From a checkpoint of a small transformer trained on Wikipedia.
Training: 742M tokens, 11326 steps.
Each number is 500 + 40 x the weight over its row's rms, rounded and kept within 0 to 999. Layers, rows and columns count from 0. Numbers have three digits each. The size before them is the row's rms in percent of the matrix's.

# layer 2 MLP up, 832x320, rms 0.0825, rows 411-821, columns 128-159
098:551492450460467547555449511467480486514494566463572476498491413538551438499477479505536488477519
085:506499510537505494490528541467550475564523525465502564533582507532501584428464523441532465474526
103:465409556441500467466521461496559474489571482514491466453479497485481438468530489447486535492441
101:425534491472507476491495475524495520583562507523563428590502577480570514527452516537551504458516
117:513533491492533548520508475500502460503568520576530474505505493518489480513535495593474456489527
102:645504518399518441504559472498484514507443499475519550445497464435528566465477466482528523555495
090:505489474463581492607483439430529503567517495506463520453427510474526500462504554465452520442548
093:537523533542526541453522455523439453534479447498425507509441548455514528527553531469509440490503
102:493442460505530461484466570539487530468493488567482483499518458499518479517522566466503476494570
102:505456461513482468479636491468484468535473504495492488491513575470494544530461588443518527421490
104:481452513497519506462431478474570522538504538515549495581515494480506481510497506519520581461496
099:481556521500551538532505573505479584541422575516452454512545525505571507459478469455507543498561
103:458422501484558495494498485527628526419516490487514441489453411467523455515501539419534493488498
089:507543519577513444509528510489479486455516429475500530508489535489463427479507569588472513485505
100:454528524404557468501543531558466467539470536542490540460489531474504516479591473482510583518546
094:465541498498539509496513488478533487547470509533464502506533515436453528476623569421475474488477
097:576511457460446470467512474497481501523539523475503549522463456546456490476475511550435512553519
102:448501481452487463471562535543537516539537501505481449479509442473576502541455492539529510487535
096:541470507462532519458542446481519464492534511473499543509556447474507480465560470518536544539530
106:550449511452505425527483587532509505502494517549508546543494537442458444501507566505443487497500
114:497579551493627479466502545501488481472513510470448487554458555561524524510535536497510502537487
096:516494492484520458506493536553464520504410565480470479399528509453449522472519536467481512476422
098:464628523486504546495522540514464450507513511489518450489495491536485506560459428497474510534434
104:510527533552541557507533501519573433577547502441477443470509523504490468556507495507503524517558
096:543495477465531499520474520545482477487488376541462516481551461474441526452558513488511543477560
099:550474483549482424516468551543516491401388415492472488476419503501413539520518520543536564459475
099:473517498419585445471511471526524443426593536559524419500468565491511522544496468505523499491507
110:418537519458494489452461465479539487505464477527499512542501486441493439534500482412502466540488
107:476528425521505520542532446522502494489536493544489488600490396548501499568482492440513493475455
099:516497391531551512561487471565518446499494453574500545512537478501531455531533506520502510483525
104:511510517514445492468538466506433510481483538453511459562465506605452434496440502484503482515524
094:631415446536548498616506555466473432522499523479578509494456514542468436457423450463504516451461
098:534504499540482509489506553459517559471537566433487555459503566486559504460522472519592447451490
087:527474479495466518418537505556495436530550452498561452561495478505605516538523486462481528490533
099:501556393493493551530573512501441472523507545477474546497509484490500598553510531554491520489535
101:475465515448469479469446525530450438468503447479546565442541536538546547525488469521404516488573
097:504474490543512441470522424500494471445517519518484473517530478533522541510538448569457494489475
115:520543502468516509550512448490482511490463503552478472441510374490515503510583464453472467537502
092:537485490533490479529460501511470538416486469428526436486529492510577430492471513504441420501572
107:436550561430527498545449523496460509504410450512472566548523501480533458549486530518476484465453
099:467456536480539548535487479485513466510489501514534556495524486414550543557434504515537489408462
100:444457520499450493482515525524537493489558525482467467517433498495490511465504506552504530497473
091:515469514519469480486497503526448508439468474439438435468511480521435451462470458459569481467475
105:516483470485497450470551489477462605454501409594562481500460521419512508515481500484492550484479
096:495529531523506412460539484490460588461543457466496462517542494506612486522472498548498503525465
100:514508522558535453451472512463593484473468567499516503498526432503525497525507525481481522497509
098:450514549504387479474582472508419499528528653495473462474495464497499497517480551464543459513471
097:525510524452570479537586536466526467457489511483537524523470472500503440502492542457463487501471
085:510493562485473515443611480465433527473513480492521469531524511539504516515553509477549532486554
101:449515544590498531508518418482466430514487497570506478494505506461513496485514509531529549443474
095:444501553466477519513510480496538504486534459534505401531501442483509489538603497485531525494509
100:498476516444450439511564496473494495547466484482524562532561519470480501544491539474526461513494
097:417483478501497545474523506558561471432524451537586454558449511492552443496446475491556519459566
102:535447505534444471534470450510560562477536464523456533524478472498431468515572587466500482514436
103:532535507489509520526433543434485565510526511493512558540533516580533501483574534555497482533507
093:469521552505434448434576463478385482530596542455582512504550572516466481491453510512493467548494
105:406544527438501584449519464502468458518464572454542493539453492514554416521550469571448533441473
107:547491478443465533522520481581568485560472454514575536568491519462450494462465493487505481493559
105:485443493459456469537452495483470437465498533556503543503575510554520483447562539504465456553474
094:589489460472460487548540558513509565525496469548500513551524514540530540484498537467496523504483
109:536506503488490429477487534537508428487466541553484485483558440502463558475477441523449542515598
096:553495476378516458479508596497517428541405448535530472513496486536502499443529492494488517531517
096:511552570482413476511510452474548507546411498552485508447477549480480392423523507434497439478447
100:487492484506506463483560454504507462573553479418516479513548535493525485527440565505492536509460
093:486541426491525450478493558511435515477464499484523451508455485479454471468457502472440467448542
099:505508527496539563476548491566475555512565549406514496416489500530476534488431482601472501466516
097:440450486552490506509535532509496456471495543541524510523467437460458477517465484429518518419474
094:487494439503497509487550524490531475496530443507497522480482509463562466490568472503495497432531
095:452451620471496465536533491513469515450483447473482507423477524444491485498488512505522526460541
107:488547514535468494507486440493499455525482479433513510530463556515470508522549417478509466488504
097:492452563460431574568449544492532542489526485512569483440577498402499510482469523505454470501509
103:517507464569536536516506527514502520587547531504529569512490533559554464453469526482498513450504
113:575506516506439547453488574525522480553476487536480538395549515511488534490508532437540526547492
111:458495504460416453466458538421496533453487540400535576480468518475455456439473486440566518438484
099:480486536554543466427492465478503548456467467482415534456432462484505520473510506537488515463546
109:519549517549398501469533483504463500523567487487446502512450499471514531519469489473509488534572
094:454506492566511540528581505474544420482496509461459525529489571444542506476565500538498532564539
097:467520537590556464437515424522504488469518462537522457466563473557579534574503444471454462496569
096:499499517557496507500507480399527533577502504463594579444519516509534474506528489481601476467454
102:499438502512500462495480511491421462513576504493453485508491495532444590596466453505444502458570
103:473501511436552527527436578488568448444462486508472560491499519490524503519493532458446483420553
102:522508484453505450511540496473570496555503514513505507430561529512462469489520488458511475515429
090:464535447435504474518460441486463442495504482521502509487493487443519501538480477461605541477483
093:520516493510575513509581480436483478501466504592608461527493416539435547461538480463580489483497
105:468527526540381440522556507469456539553457453414606503492492483470490465471438543489585528439391
101:486552504497429484527518550530520580437528500482483521537480488456529472460563491524421506537513
113:511508411409563518549482433451488480533543470534507499533521507548535526549476515598480494542475
089:517486452462505442504438513513524467482488559460443490536482439470482507508509486509535516518459
100:473554490507492523474478438534506500492458513488515547480490510489572504465602499468456513512556
101:479538457592445496475477525476604523504448529544487543578498479513521544522427613530537559488522
101:513549514514481426528542451486475530544607533529504507500598462514512481440475452434545582536625
105:517529470540524470480453493533560505471510525568500464488470468512548539509423464514503536529493
093:484450451514539538502468473475496501475485570542575558523515536482505482502466549519497474523482
108:436568405471510556545483561471541494520507448513512561487492469471546465494573513442575482500451
100:504553502512446462470521501504501564539494435508573449584486550497525445536501485430473476533512
090:487500432592480549522476444516422506469494541507536490549532538468523495483520489569493507437524
097:502534500534501565515492528465442536542508487509429520467524463536529535488504519452448472541517
097:483492470454492511504517427455531523511491549491459537536497482596534480394562532548467568532441
108:495575455472541458507487489623511500503480499473549434433458471431528540532449451535426523469567
102:471509515574531488571545512533508479497469512441439530525447457483507523464472514521526544485548
101:444461424475456482511528503451452523528500482515428447474451463456467448492494497507530522500550
093:479499496522470480514523478500538506424510524553438487410467487575571400520468525466530496500438
097:521393486538491470422526523500452585568453547464515502421494520486491507473506504480568464476465
100:492586513537531458503486515560427514460474570458480463512552493467570465520471472560508475501495
106:467570540482515524525479512469511512560459479556448535476537498516496511505484470584486496495495
100:449428523517508425526564537510397506515576490481507499537498439419540524492505483497468491532535
098:525514531418468549512517474549487577635531540513538523514514537456542484497510553557584482514505
087:562488540515471481497547477497525470468502460472528542533563462506514473517449450496485480509570
102:477519509438488474462494528505462422522485469591454539517556483554506512466495554419525547466524
105:554451493527527499457503511550518463584490526470447470517408471523595523516532569511482456467530
099:505549562554542460478503544575472586495519511458513554454524492459484457446512514488466509465563
105:516491553558481477498464445457489527479510464532495461555430441463508450473462475454451442432482
096:516444457507495529410449549454456470515487544430512529450584450513454474541451476526487441547448
107:474558469494471468570515517500439440495422490524604481533453525467513479584513486443489448496565
106:517491486544531578519471519529539515409445483554479487570511535470475499374476521471564533493517
105:501533451538551538487525407577584531526487469425513534425495481420448530543522528488538575582471
101:484482532483518494501576461504463457532523487509488463495524559442553492536526453437512514485485
108:499433538428505550476523472418478536450525435533402497533461413478512509506533491568470542475510
100:554488456564530500466469537525512486465481450548579486476467527421463486503512496520455450501420
090:464528553465524503573511569460490490412443479531551536547487445497477487486497535561425525580476
106:534557458500452482519565518403479457511466552474513489493526549513498453537410501493504528551502
097:515530465569499477403496469491443501441490549519525470498491476497515493507498451578601487542475
099:450512519482490537565539536441504537538486532499476494508501538470553576514501502583456481511549
103:458491550486518503520461561541491548414537512511488502539437483491494438463458532485490517521499
097:489505469574434543477495544540559564537469485423559480401523432468482470461440509462495506472536
098:498443536545543456505482517560479483453454545487527469491491461481403537481520538534515596515530
105:508455446443516455484447511502527483522518561522499550477529484437492562544504511517546446459472
097:525501559512523477568467550529476475456504542524509532487445436458555483493469552586529443497536
102:552455558536483512541490479488529488553529461497454470574499542556583500481549488468476519494465
109:486513539450435494432455462560535488514494472502457541497499490496481484536538491493463461513513
096:560529530462481445432449458527495514494425490543538423593485392512526490474485490436512507506451
092:547524487539446478486483427501466470473471485526528429473493507515516507522536532477579542517487
098:460498507443460548469472461526511447525488501484527485503438460505462519617470473529494508504476
098:503445489430474487524442529459475496492558503476537503507488467474470475434524527464494487462422
095:489458489441508494527505526477463455544493576484546510488518512512529398467411471535505505475510
102:507530485471495528519505539548539457512528413487555468513546453522455497582468416551509548526584
097:477471484432526508420478523512564489470487550490530513591493464490494437536550464519477416465537
097:477557498547617488541506486554512498451484468538513437487565473494477493461540503458512584530484
102:480501480534527536584621533523546523461551494499505512531468549567543553497447555480461488456543
101:519466516529485505489525501488503471436492552495540503478506467487433510559451539536516519442466
096:485476468515547469528589527503463514426423543469472568512451547506470483502502509503437531499487
102:480514500456455546532537454451534469457521489452545516490510536512524456564541468514482361517478
101:467549504459563526541559598486511519463434533482514511542594626583489515455495540473495505514558
112:492520454484532501508449481494554468489503507477545491467520517508486467551507536506507422446506
104:503467569544520449542504453511583549452484529486469509537490542581556503462471526478407474533452
106:584490585494443483481489506555522487551531518454462492501532476489521542495509488474504449531449
095:525576445484525517498526494499486455530523513517499409549519492493505428594549547508494482504537
111:512517487496518383461512435530549541465402477483476468477470532443393513462480528487511471535510
099:478478467481516478513515482451510414587493454456586601502564479570451493463456497516546505484488
092:493536483492463440510562424499475527578494421547439443521522536502567456527457485500442491477483
101:492506545515511445536489450483575535479531403458491508408488516611461533549504464439497472443542
102:489484590499543489590566418482573486485524558443503542500558510529470454510517489453506577514474
102:457568493468428501459528451524578468531456562506479474480507516466523513549449498433537454468434
101:490539390505519460502444525458589587490484580529477404580505448587418505524575450463448508500495
095:465476527498486577471497552566510542535490489478467536579429459466530497461539599492515520519461
104:477562475463458543472502534460442536516516522501530453451511471541535505514431508436483471482485
095:477464485500534441515494536583504527517466462589560473526491489405535501494525515426562519487597
100:488536489464442386487529541489470595533452535548565478548478554531500527527579522539392554470495
102:465449525590508487450504477487503486514507392557487497504462475508489515494578485404462490500446
103:575505459577496538537484429541433524550481462427439416453512531493533528499438523474499572511482
104:499529466554524449521458447570483443490448462527553545504537518483451528500418494437544515569457
105:477515514537478529456524537467494489508491522431572495524512499492536468510475479548461480505416
100:551536543496529446482516559502528557545440455477532472484590489548460492569499477532500510437473
102:520469467532427524480440485550611467535502474455541513463481526520586538464501561567490497489543
101:479527481569485438524462545558456496456429441429440570507487525537464522482540545479489533487479
097:470531493486602494491510473513489446478423525473475462469541477391524454560480501487536455526547
099:456474462510539547477501472493487483561487481509596437488479467501475520446559518547449508562468
090:465491563451487490550542508487422513568573551484467520510491512480571508447520518471533446475504
097:554553516556585512524506436502522522509527541497478502537585530456469468449525472502429484517537
110:505521507456548472525546483438513487536510517519515462539489567512530469546543467439455499474517
100:477476427515493536503485517480429523461494482458484505492585558486553450520477573472580486514543
099:522546496493607526511408516531504456451406528394540501427499491409498581500478568522434509473561
104:481535509448508464513454465413538458517509496486504536532519530501588507555436498549412518475571
093:502484484500439555477518551508524496511523557552495542523568544532521483481379547522529523544470
095:533457536522539413498493501428404463476511478518461567517471511500494407516483478461505438475448
099:491412511487535471546525561546471536503601438549505479555521515630414548516488514484492496497513
103:577449453536568489583511481500494533493516549504524460486496471531479513504454447510493521435516
117:449544560490489570435471534503541604508517515523505560514490488529495460541412510519476510501496
097:501498484498452445582441607511449515465434534453503435514442524536474523501437475472484556538514
105:479432433539485504428544492475434452484589547540424534514466495453447505462499459490505499482493
107:512520505520484431501465573524538477507561534448462505499481457560551478528436466547519501515480
096:489562535516499517500516458533421525516564494430543440508567471520518486587537485499511493451499
095:431563454541556489447530526627482516542524547486492511420525531456489530473554496462517504467530
101:456504479477548514582513517516487465448543534497531498478483539490502484516513490455507456486485
105:484484530533475462482492437447519562419462395455417494508469457497435484478554532560475523518420
099:492535464492508461490455555566544591525506498603467549517495436469495465514512519447493548512479
098:531505513489516393481438415468508527505496546466517449507469539516454501490532532547486533496530
106:456482464520563493535491521534419478561483479403528507515501515498428470531456544564547422511535
096:450457539529535498551481513559554581491528466460515507569513439525498509560504510522462506469570
101:482506522480527485491464490486477504497471495607471448483453463496515503508592522554462444536519
090:494482518503473456490487507453535460480556508483526446521596388455519396475502472439502462533466
097:554494442527549496477492518524498500518501488510545466549445583569511508475524482464490482424467
096:404445467503488479542498552539521552517485423566522561503418506526494523508581447520531485472492
103:462455405470548513487567498512477562470501492525519490493480546452432530419546454528474481466457
098:494490531485481443510529487525559422461573507526557435533511503454499428525549454497541512471526
100:523528535495532481496554485504531487520488525356594498506512486507577530497437546503524461483422
107:478491427445548508502538501510521522506449557509487454532384498499529533461521528420519576418480
096:547514563489550529422429503495475540487471513468540505460512516474512466426526559494508509544473
097:480574554463493471513473398533501590538540489508480487516463523499555477543442550550509527539518
091:519530527529509509532482495528576552601481506545523444482571438553578430505484569463469563576464
098:429424516512500566458522496522493524500484543455546446519521459448421469547527509491526526378510
086:413462506528491463461501467507516464497518507498419462465490418523474515470555532447536428505436
100:500481574494431462478486511445464520459455451511559462490486476467535504545513430476422499460511
092:493427537380532417482494413488484566431524468519523494506468458508522544509443428497531494479526
103:428492493474477439538540451478504471509476477433549570470469435501428540550515515524557465443546
100:529475499536488455461455474564484556445495471501578520435507492453478550519461458551450523597449
110:506550484514563519474447499555459521515426450536528440458484472545507517484484531498475488489445
112:468579504549554504451502482528503543539509484488502501547475470486472438509490476443497480505541
107:496477545568564505496505484535474477523465451518533513488549486462492476601427448566492510489573
101:578466521524496510548492525473514490466426456576468586461508489490452485509501483576463433523433
100:531517458527541492590513447473481545501470545460512541507530496497523426452529479494505560440505
093:487456463557487480526478618543507542446524506483544546470466530525453499444564507471503528492503
096:488518459429518468530525516500466509563565506496566471459522534526512526538437460553512554486469
106:445466547475497504536525529455497514513491475539474535510610457501515447489410519554484547550517
100:540484471460546455465471541509400450476499486497459514478477456410577445530528527489472443503461
100:458457555572503452465515523556440496446543471450518514484510502586512536477462453546523498470499
098:462466454537458596513519492468490469489567595498511465544504538490512498471532512520471531574488
108:564552534460498490501440521524486543445503466470548554483470506451445461410451578527512555484517
101:527437478476508524548491527473495465495451555551465475503516541555509579427552467518539492510536
100:548529440485496471499524527520532479584517477525475477468547464475538403551475454440449489533495
102:445527503445540530505429491482491544501452457433515476514553531483456459501547506496561569507519
106:495504495577438525521483503469470502485440480480517474552478536522482531518492521472454523488546
101:506466528502496493482456461538445497632538444510513541516512447458506500459474508518421492484582
100:483512508502454471530428471402458513550549502512450476507503507480515411532488474462494471561540
103:411527501461487477419490541504572470524508482519589494471509497512566432523497480507483454468597
102:462598508481564539451480459449513516487515497563433453557525461479495484527437491524522582471486
108:536531451500462464507495450467518524466402475534515508477567537509492480481523484471474427547529
102:516505463547484579534467529486510499433525470480507474504461547489464541493574501500560429549485
096:448466533542535572485578579587546515517482415526436563446537531470533530508408514562458467424561
093:496477505543432509508501524485497543519460438484446494514491476530560531538526501547443552450602
106:483513520489466454527487519597482414494492499471468483438479552482502595495537468503487570531576
090:397463523531590524505448548572436551535468535476537484468462527512508471548463559489508476490567
105:564424542499461558461554462506492466417439516532432495500544460530535451520486490439529438580516
099:475460481503483476418510464457495501519567531526514545577445510516545458531542536485525499459515
094:552443502518542520591525490542529523484480496465525474480549506514482419508478468426499483474467
107:471497532472500535543432469535488528495478426574461518490462530508510490506531510456515501488567
105:500427510527464477489430620485521488465513469463453516517545448518493440455517468552450487545456
100:538458574518466528472491473530536474525540470515503487562469468545532565450520496534488443552500
099:516481491503500503438501477484560547418490506546524523583435487450384530496590502448496517477474
102:488462442480504496568501441467482462525501565485462531499489572506466466465514466503505565532479
105:486533510480527430554477461508520443513489556410537478533549516460504527462491456503474517483554
110:545481455513541531478517502515483432495542542500530467500555508456509521522469486547458564536478
098:482503589412462518490475470473575536526498515506490486550540499497539501537493465498468471599501
100:454520477505480480492548516488480593485527504522485503553504562511526481448521523476553566417420
102:536426416481545511528432567550491531541479538500499489419526527518496452462556479529511551486422
099:486467506511466482443565534502465534523534587482516526485462453542516526467439477508462512524477
097:494471439542560488507432490511506468454445519523518505478549488549512499437497480537459536482552
102:471440558439458494489524485559454481520468557590502502553542501482533492493472456533474451556560
106:532526495554459542406473484546459405536502482522529463496604515526463481513418500519463542523531
096:476509578500471552535594474448524429478469520498503450560523583463483483553491487505486457510464
100:552439459565481487480513517490424542481467516402457585516512452501411532492553485508538453566481
104:482424495513441515460567496481458437503581491613550504442557470513529488433566477469504452477464
106:433494581548481518478484555518592513466524475468454530526493449492508526423532463535489523508468
108:504482478470501514470660499560435542512452426398539490494535470446585430544494564440547537554494
095:562471503499476506500462479460555521481511499491533488481479527555441521435502522500481478555529
102:494505489537496492491531489440524524480512485540444492445461539487502454497542553444487570548549
094:478486478524470506494438435517470541529487473492467543496541474532477500468517568588535518492573
093:458454456530490496475494462481470489538527484527458565526528552559434496537506454504501466490481
099:511482563474469455477454509569451485527490441500517548500530486563478495473531485545507530489553
104:518558418565492415505546500489524582455570453510534399503508503479468552501584536508532545474482
100:536513502453516478411343516491512473453499480475447438512499433563445510502465505506557486483457
095:476497544491436498526449509498543532454574421575532448503441487531499440509511422481477537521542
101:456564506508549522417457498535426558566526420473469529565477488558488523476445496510524459471517
094:459498522552502521408523487480479490455506440532479535555443501500496517492407537435563530441499
096:447470499526490518493452552479460442576505481495483504527519612598538547476464507495479449491513
087:488522457466469515521539568526524494488484488454434529513481483495439559511484531452428483482558
101:505502522483484519494424408557498495430529509491553516474475433479442457536494461443491528575506
109:482538483469525513530428534437496503493497531511487499515473522424560489463465549468444570560475
095:509394456518544463529510479560519485459488555519433547516552473484468431524512503490477557518498
087:471507526539525558543464513563486504518516516510519531508521453508477570386535510490463531557481
096:509522475491545484464509491528538477498550485499507514529493539524482493581516463473528540528581
105:478492443489495573485563431509507536460466471584496479529485510501447446480586479428486428571461
095:508503498520487459478514470493488535580491516574438493549467551563465499522494518436486543509483
090:535469515487504466451553507532452439500556530507467478513494509611498564504479477486526457511473
106:442446491541476497481447527524528442459547510483532516510570493532497528515484561484500483487471
102:424469443403544498503506575511520455531459548513539497516466559450514627546483471513476481502560
086:556442513521479449549510459491515491529538472523532459441491460481438500531513489497562480525482
104:496437510487487433558459478469588490505453499491527531462534477478599568478492514501544463495498
092:470495503486512435508407531539513475447536487517476502480520487439467537467537494462563501553450
098:532530456524497509509490494508546541490469416495498455560559507537514415466570459502537571499478
100:515479535517510484475477505502478577540489432516514482553488409499525515509451533478516530499497
100:509494540451502475484514512540503528456484467509476565501537511531517519480552530528489538484496
106:490512467490562522495557526421540447461480501494465497474532480580448540495511444493530416449527
101:476476507511502473507532475507519543482496494460546555492475427483515476495526581507477466402585
100:553511469493557367513490481527514466530422564535579459527588459485455473494514520489428546514468
103:502446465456546484533506529417439543532515514506489558491487547450504515524474530486538480487587
104:488443458513501489490500527479457504479474469479508470525499431495547504461474528488452513506457
093:487504488496550454518532550481448482531464477536443450509552506510419525449500487491590542482497
103:487530469485507505557525470502422478451527513494482451546495475489459478580496500500525561560526
097:492477596510487487539553488432523452515523449463541499474480491491506521522495472566470486572486
094:440464525480455500485490522510489496493548515506446545436521525521448465498485498453514572515442
088:463543536451540516506468465452494522526503509490522478500509561445524445543463461452449489521497
111:528473512505504461522540494556505483475430457488418490448477485551516484501510554457542574551520
108:468496565450513495523409479422442474495502506501583542467443523497501469422587502471530446609483
101:457491514426455491514474538352495474459491465533491512507474500546564495450489505469458501560417
100:488433445516463429476453481543400406437533455502522490542440512502488509519499541505530461507422
108:501494498424562501495468460524463528443504467474544475557464485529483459548522498535475522517469
103:496470492513532499555525510431478510538551527521573515468509495437554599486438505423529500522474
091:451544519509454480545475478516538501418538422470497501546551459513499475560508509465462507489519
106:457484603475533409478483493476585481518474554474422502578503460503465546518502406532499600517514
090:363482536480504463503437517511453416502514552470452510459545485457499527570453517477474536486464
109:538482509522443511539488554509501511509516559479427509459582578533522511496484565504431574516545
089:564506526465497484513454502510515528546505480507479433468534442484422463511501504424459518495541
098:490522447413555465489498454498517550534453545529470605502465414497500531475464583533505519510588
107:518538519501549462510525470472517447473485524526514517505513482470467591503487483492493497497536
104:489502559514387472491521459490509481440495458454493509490544490503470473518508522577501449435414
112:492484582519484464466425454539492457469495572470554516486429553535520514557454516473481393527435
101:472479483479579502524482491560458571471504507471492437458475499464590514496539515532462497507521
099:503481488492464527552466523566512549479530556522474556489461516546463496395464586490535559475486
091:514532454479439572452459457550460466446476489526579535510504500443468497485522486467480478524437
100:566552529549510531523568572413425484501501554505500484480530502532486403459550527517519505566442
094:488494536482492462462537433456515469500487545468543442505517515536515531509450496486413571507465
100:521548501512489481500496537451463490428518484449469594416455465489530574524472504455612504477508
102:468472469533536512541501524534502561512499445564542444477454434444516520456504493513475489470524
097:451488490522508420474428429414537472500507525489481470508529516558523525518532511517515505623565
091:568487494443468540495553538548490468514538507519535489502525468519468536526483462526542450447545
095:466449574458475480509469531548556457509466470554503597422544469464524472522483547508505534481510
099:460488485463526467520535430458492512490503467536567492532527521458498443491453471542474483555485
091:541461562438485487486449513484563491511513473509439493533440485529466490442452473520493538572531
100:439477482506607438438462474435516481410456442552488507518412438483451488453541573505453502515474
098:493508486540476525489476548462462507454465538501390558410460396520500563481503608509479581470535
102:514491523529501506470498514483466412455499503496494602517475481484509548499512476498534445511476
106:462431500443537487496482435492554588409534518558515498559437435549482541608476542492468501476539
106:465494465602537465461448466470497467491539535558521497529468605456449454527506484446506522557443
105:474469494514398442476521535438443444523505496547546511552477544478514558538502463462534455454462
100:564459530514502482582436507539535466529509456486550513475566487530525550488482407477468528533545
100:466473505515498452463470540553464533490524515534482453543548512457523477461489488504418526438449
102:545508510544432463527496449476555478486419478436565485549553498535525383420384524509499536518483
100:548514542497480443553432573460524435536518411540526474463544479507497542506498440456431519547465
104:445506469482479487506519535586462545528527393592444469517474510523484505521495487498462516439487
099:543519543492572543476446568420538539439489533534529546515507484553505506509525497560469529512552
102:533561511503517497414422524516457531486484552517544458529540556511474560451499513511568492433440
102:503465508551505461482528518513477550524490469458542506568460544499480522534482476489533490447589
096:506497496435548406506515458547450468483511523495494503518480514464473469510524517481467589453479
108:440485506530418449443511526451483534480481499513497487430549534486517467501531488447583418496465
105:494513507517509549554449445534587514488435446501516526507448575471481509468479487525445532459469
103:538451526533484535506554527514481529531473540428542527494513546591548423534513493522480520525455
090:547501419537566522495475507472485478424483461448569535497563570566484542441494514522572478490431
102:462525502453529534492483484546526479453436441501488489498575470534422469516526537493501533480459
101:451557518461475501403457545508541478506535493459448470452501461485507483575483520474438503515570
087:538488494493501459485561546499490509480534430464511513539494497500492450534476452505528512464460
098:510465413458516473580490545529429451509495510466456547509469497515528381466518470481444530497481
101:501530501544568497523550459505499454588473522488438511472472525464490545426530529483534512478536
093:557497510545435473516523500541548466521510498492493451503541493506555611524426534517493571487517
108:515544480476500499447485450560449529475413444615474465490477522487483454455476523553496551519479
103:554547489521492570459475465471495482456494580452470522463481503477529457458483599582500545540427
100:473495471519515455541473477608483471512414488533509451497400543510489472463564539490521580479515
097:517531516511487484382427495513462468491469490428500469438443438479433498462535511591490597525527
096:453492452537452519493510469530478476504475493469471462532455516488489551448461490462508488518473
103:590514518561464507424486443550476484503472492503514511544468536582483574470455496443521528530464
096:493488486508461519510539467481458528520520510543425536465503475468464565519502527482478632451483
108:544418487479515534564507453503493530613472517521547445478467467560560511427542511539525531575454
114:615523483453452516534511443571542522565495464409544494489553455451511527480445502544500566529550
094:550504517572429469492544546523437474491512513448474469561503492512370514493472458465536491505426
101:498563536501501477499477552512427486447481477536470513490492547497506527496484480540548510494511
113:466558489466498532507519445483586492481426452463608445500488513440574423419530466534462567540504
103:497512538489488430471507499588532534499520548497483562452484485544498487497555419541523495486477
101:475492445488542502536385532484548468512574550551508554531518383503465493503538501438526500544501
109:504526556581536586512545439449515498504430522454504510489505531475452544488493506536485506517529
099:533391492553436472517508514456368564505540525515432486595499548515450563468497477363512533462437
102:479505473503570484509422473443434493477529552575465501503601529552448555529481496509474550546487
092:522534456513502564416535453520475507522459495522485512476493468528508471512508524478508500531534
097:502491419510544520472545483467541469494494414574533546523504448495516447512531505487528462525544
093:487422522489506526480551522552487502452525536473433453458489560413478483515576425500482438414485
094:522505516427407484473565540432513483507544580502529496498521437474532531503421559469519508561450
097:458577452512450507543492472536460538491552454462544443468501483507520433485565437479507458485571
094:527530510494529540516497468565493480448536548454565526432579498462525546544506547494486455452557
098:554411574528466494485521523460496460468523484443531546515442570546464539506542442545463514531427
101:476503489496440509469494506442516417450510537514484386466465535515498474540537493470464510486393
105:528593487485439458495543503578476530490514546415547447475467471528490453504547507467514498551522
096:463482580417436460522575567449513465429482532456544521512455517486481554497495468559413495524537
101:536522435484568536553480538566502486432516441597515513488529468522509518511471500561527538495535
096:485425539545474544442574478503438527532499565548491477541500514522535480517518491498579547440517
097:539503487491500510466580549554501557510451503487585437501501494541533511484473505486483570535525
101:503571474515424455475437525498478493500545546492527498410518482530454503514525535515517452538556
098:517417530507556469496486457565441503485400573518521479509548448481507502512596461507482519582514
091:466522494518485476500438508516534517531493486494561451504504530482489514522430494507493493510483
099:530456558485398492560474487498469509499512489490552508489508477540489471496605511547528543502486
096:534499497499522536540596483490470502427503508550529469457583576527485544437530446526485498497469
094:553499554489484435518498484481536456521503462464523489480522515481420534515512532417562563504435
097:539540505510532535594552429563540561555517511591482510507517535427506490486510507543440567465536
090:514534499474501484457504392568428471432522546526475515466518502570522522503483479475521409560443
092:498492484478507533490489445475451451487488558437463485524488472516508506522469511573585525491529
103:505439517542536512555513551495515504502479586408523553454525461525532507540468396528611480416458
100:508490485467504559476466501555465535483475521527522502497481495523530413464507467510480536523473
110:561530470502516441540563536514513548531489472467551545467541476483509459474510476472448593470532
107:549483489537551562458486533527492508494460509466482510468507434494456432555540544542492496544510
105:497428468416481512488457536511530470464459484536465448473436548521532526458463505565424467541483
095:505516482547486527520479476441523555497494498535512523520517468489540587504485413500472455414557
102:406525481467568582488529566541536546492519461521481531537487473482540467461540507580528461533514
096:566533493524485492460531529498451510544427521450534478514446489505476464457491611495537519440487
110:445526435554578561554505468528468504472565433487504453543480512515486532487497438570518480525516
101:524496499507460475534463480461518552489476540509520486538512523427482434453528521562511487501535
100:534427478496478548553509451479494462468562417438519519474526475513485500542464435582481474499557
100:448534522524474537519407461487518456445551472461485544527522559517514495508467460488521535542537
101:503515480563477462446466513546514529515540529502465509499469537453462599468564482501529541566523
091:494521512486496481474503499518518486461488466536465485487473465567509446528502505511458474458495
101:488451527455493471521462517582454513476525490509445520497458513493510494518493549499531539535477
095:573530541473521563503441472539564481475493472533504525412554494490536499546461514452533491519440
100:537543562562486489482471557549547539511461464473461527522504491469536492509539544467493488421520
099:527513468437411510522583505525499473565566563497493480478468562495457543542483438526470494426527
104:449495455415508461548533587530440468469474523439559502491484573429496537498490476476480526454417
101:409471482480533486529467495468548438464484477574513568466470495465521565511525497474399460415509
089:499515445496451536515496480451514508548544426487570468474547539536540453536514455489457581510512
097:542472555566552536467449495456532580465453487468443551528381493584488522470452497567456520544463
108:485511551445513494493488514549464561550490501509430493527503439484538571452529546487504486509560
107:502516515496512500481482437547418489523524526450540467517505479447483509494505521494514544471508
095:398476572498562483478483467502532515468509495442472575478513509527455503470449503577528450594447
104:514607571512479441565484502525508484582542485489521475436546417489475492465533541473608502499489
101:554515499472473463532472511443534527469523476502468473465475505456491469520450461481562457490510
099:499473479510502509541528539484542480460565472422517483481453572489457438554439499471555505474606